Each number is 128 + 24 x the weight over its row's rms, rounded and kept within 0 to 255. Layers, rows and columns count from 0. The size above them is the row's rms in percent of the matrix's.

# layer 4 MLP down, 576x2304, rms 0.0383, rows 484-511, columns 0-47
size [ 95 101 102  96  98  98 100 100 100 103 101 101  97  99  99 103 103 102  98  97  98 103 101  99 103 102  98 101]
[[129  97 161 132  94 118 119  95 118 132 152 123 132  90 163 146 140 119 108 121 172  73 170 132 151 158 157 145  97 144 106 175 100 129 148 112 161 113 133 148 105 130 121 102 135 156 141  83]
 [129  97 150  96 116  68 142  80  91 132 167 137 146 132 113 131 128 155 118 112 121 152 124  93 137 163 115 115  90 150 111 106 138 140 107 130 135 129 152 157 161 144 137 171 122 109 107  96]
 [131 154 146 110 147 164 116  84 113  97 124 139  88 144  94 144 129 124 109  81 112 134  95  97 177 126 137 105 131 127 139  78 125 178 151 150 136 138 139 129 134 101 126 170 131 147 113 120]
 [159 176 111 153 123 195  98  91 141  85 124 190 103 149 114 152 105 177 110  96 134 130 120 131 142 162 100 119 104 116 111  99 194  70 123 133 120 121 125 111 109  91 166 116 144 132 122 158]
 [192 106 118 153 124 121 101 175 111 116 131 108 135 153 135 132 145 123 130 119 141 181  52  88 115 155 160  74 101 138 129 180  94 100  84 143 157  88  85 119 161 134 110 128 143 121 157 141]
 [135 115 163 110  81 123 122 119 150 132 169 108 171 123  99 126 119 172 159 163 161 132 159 128  81 111 138 108 121 115 115 165  75 127 101 114 133 107 125 141 152 138 151 114 156 130 118 156]
 [138 131 138 129 141 127 115 116 166 118 173 138 158  93 129 126 132  87 115 110 105 104 110 119 127 113 152 146 135  91  94  75 137 124 116 136 149 146 111 129 139 147 160 111 154 132 111  95]
 [141 113 115 117  75 113 135 155  88 147 160 152 122 117 124 142 101  95 133 106  96 154 134 131 121 115 144  88 149 127 133 114 148 147  64 122 124 148 132 125  91 115 112 130 161 143 144 138]
 [122 117 100 128 125 163 114 130 100 114 171 162 109 159 166 136  83 123 122 152 141 125 115  96 133 105 112 101 132 118 171 137 117 154 157 123 131 165 134 159 104 136 137 145 108 118  87 112]
 [141 135 137 110 138 132 142  94 125 126 146 107 118 123 156 120 115 151 121 143 132 134 145  93 148  65 186 138 118 129 116 140 140 144 121 144 115 154  98 142 118 114 109 102 131 176  88 151]
 [136 158 135 117 128 135 103 143 113 142 150 109 156 133 134 117 174 205 105 134  65 138 132 146 123 151 113 114 167 159  92 144 126 109 149 125 127 127 149  96 127 134 135 130  90 112 122 125]
 [ 92 149  77 123 148 134  78 132 129 129 151 159 131 129 134  95 147 115 109 140 105 144 118 136 142 119 115 162 128 107 147 116 128  87 104 120 137 145 107 133 117 122 140 134 117 157 150  98]
 [136 138  82 115 111 111  96 100 160 127 106 152 148 149  94 132 144 130 131 172 151 139 134 122 116 137 117 129 137 173 129 139 111 138 122 116 133 133 170 132 130 135 167 119  84 127 129 125]
 [111 127 110 147 125 133 119  75 133 126 134 109 122 114 134 158 172 120  95 130 111 123  85  91  99 103 131 120 134 153 161 114 105 141 102 107  99 136 137 135 123 104 138 158 134 129 146 141]
 [143 122 152 122 174 145 143 147 132 113 135 100 115 153 168 155 173 120 156 136 161 115 152 152 117 128 120 124 123  90 140  88 134 135 130  80 119 130 170 102 136 177 104 147 144 130 103 178]
 [120 111 163 154 141 109 109 161 124 127 111  74 124 166 122 165 124 113 183 123  83 135 148 129  75 123 156  82 110 152 124 102 135 142 126 102 128  80 101 132 114 153 111 163 151 118 119 139]
 [114 178 162 149 142 126 145 140 125 120 106 124 126 158 114 157 156 134 168  97 101 140 140 138  97 117 140 133 109 113 141 118 127 200 127 144 109 149 131 152 155 129 114 150  77 128 105 157]
 [148 108 137 105 119  80 144 120  96  97 104 100 142 104 135 139  95 117 145 109 109 148 145 147 166  88 111 138 128 129 118 168 122 122 176 171 147 143 103 103 147 135 123 101 131 108  97  90]
 [129 145 114 124 122 121 121 140 121 160 157 125 106 127 115 135 116 135  89 139  85 114 149 112  91 160 179 124 113 119 126 146 112 172 104 150 138 140 124 116 114 112 142 151 119  84 119 179]
 [156 139 122  93 169 120  96 128 123 103 139 102 104 124 136 163 118 126 137 110 102  81 123 135  92 134 116 142 151 123 120 108 109 157 115 139 122 126 165 114 124 154  81 128 131  92 154 105]
 [117 146 112 183 133 149 108 131 133 144 102 104 142 122 100 156 125 103 171 165 120 164 154 147 131 166 133 114 139 117 130 158 175 114 159  67 172 113 126 108 128 102 115 100 141 124 147 105]
 [151 163 152 146 152 152 148 112 106 147 123 120 117 151  97 107 154 101 135 126 140 126 152 134 125 127 145 125 107  97 148 103 122 119 119 118 151 126  85 124  99  97 122  95 103 127 118 132]
 [135  98 126 116  97 134 130 154  89 113 153  66 110 121 154  48 138 136 133 110 144 127 168 160 146 117  73 157 138 153  96 100 149 125 128 167 163 114 156 119  83 129 181 117 149  83 133  95]
 [127  96 104 158 114 150 133 133 155 119 146 115  70 141 140 120 130 110 106 132 129 129 133 123 120 135 153 112 162 137 139 142 143 141 124 140  91 166 135 156 123 146 138 155 135 149 105 113]
 [138 180 120  97 131  88 120 123 127  98 148 134 154 136 124 120 130 153  97 155 167 136 105 119 115 144 124 116 111 107  91 107 124 155 136 100  97 144 149 131 168 111 128 151 141 137 126 130]
 [139 109 123 129 133 129 110 146 151  98 122 102 118 163 125 136  85 125 142 130 128 133 142 170 167 128 128 121 152 117 122 174  92 149 137 133 110 151  86 175 134 151 150 132 153 143  98 107]
 [ 96  96 167 128 139 122 127 118 124 156 141 102 130 104 126 134 141 124 124 108 114 119 109 165 139 111 134 135 110 127 152 126 121  76 132 105 126 110 146 127 131 143 115 141 131 146 148 167]
 [100  85  68 156 109  84 131 124  97  87 152 102 192  80 126 110 112 148 147 128 130 132  78 133 162  96 156  99 150 131 128 128 141 143  93 114 124 109 168 123 142 139 130 113 149 123 123 114]]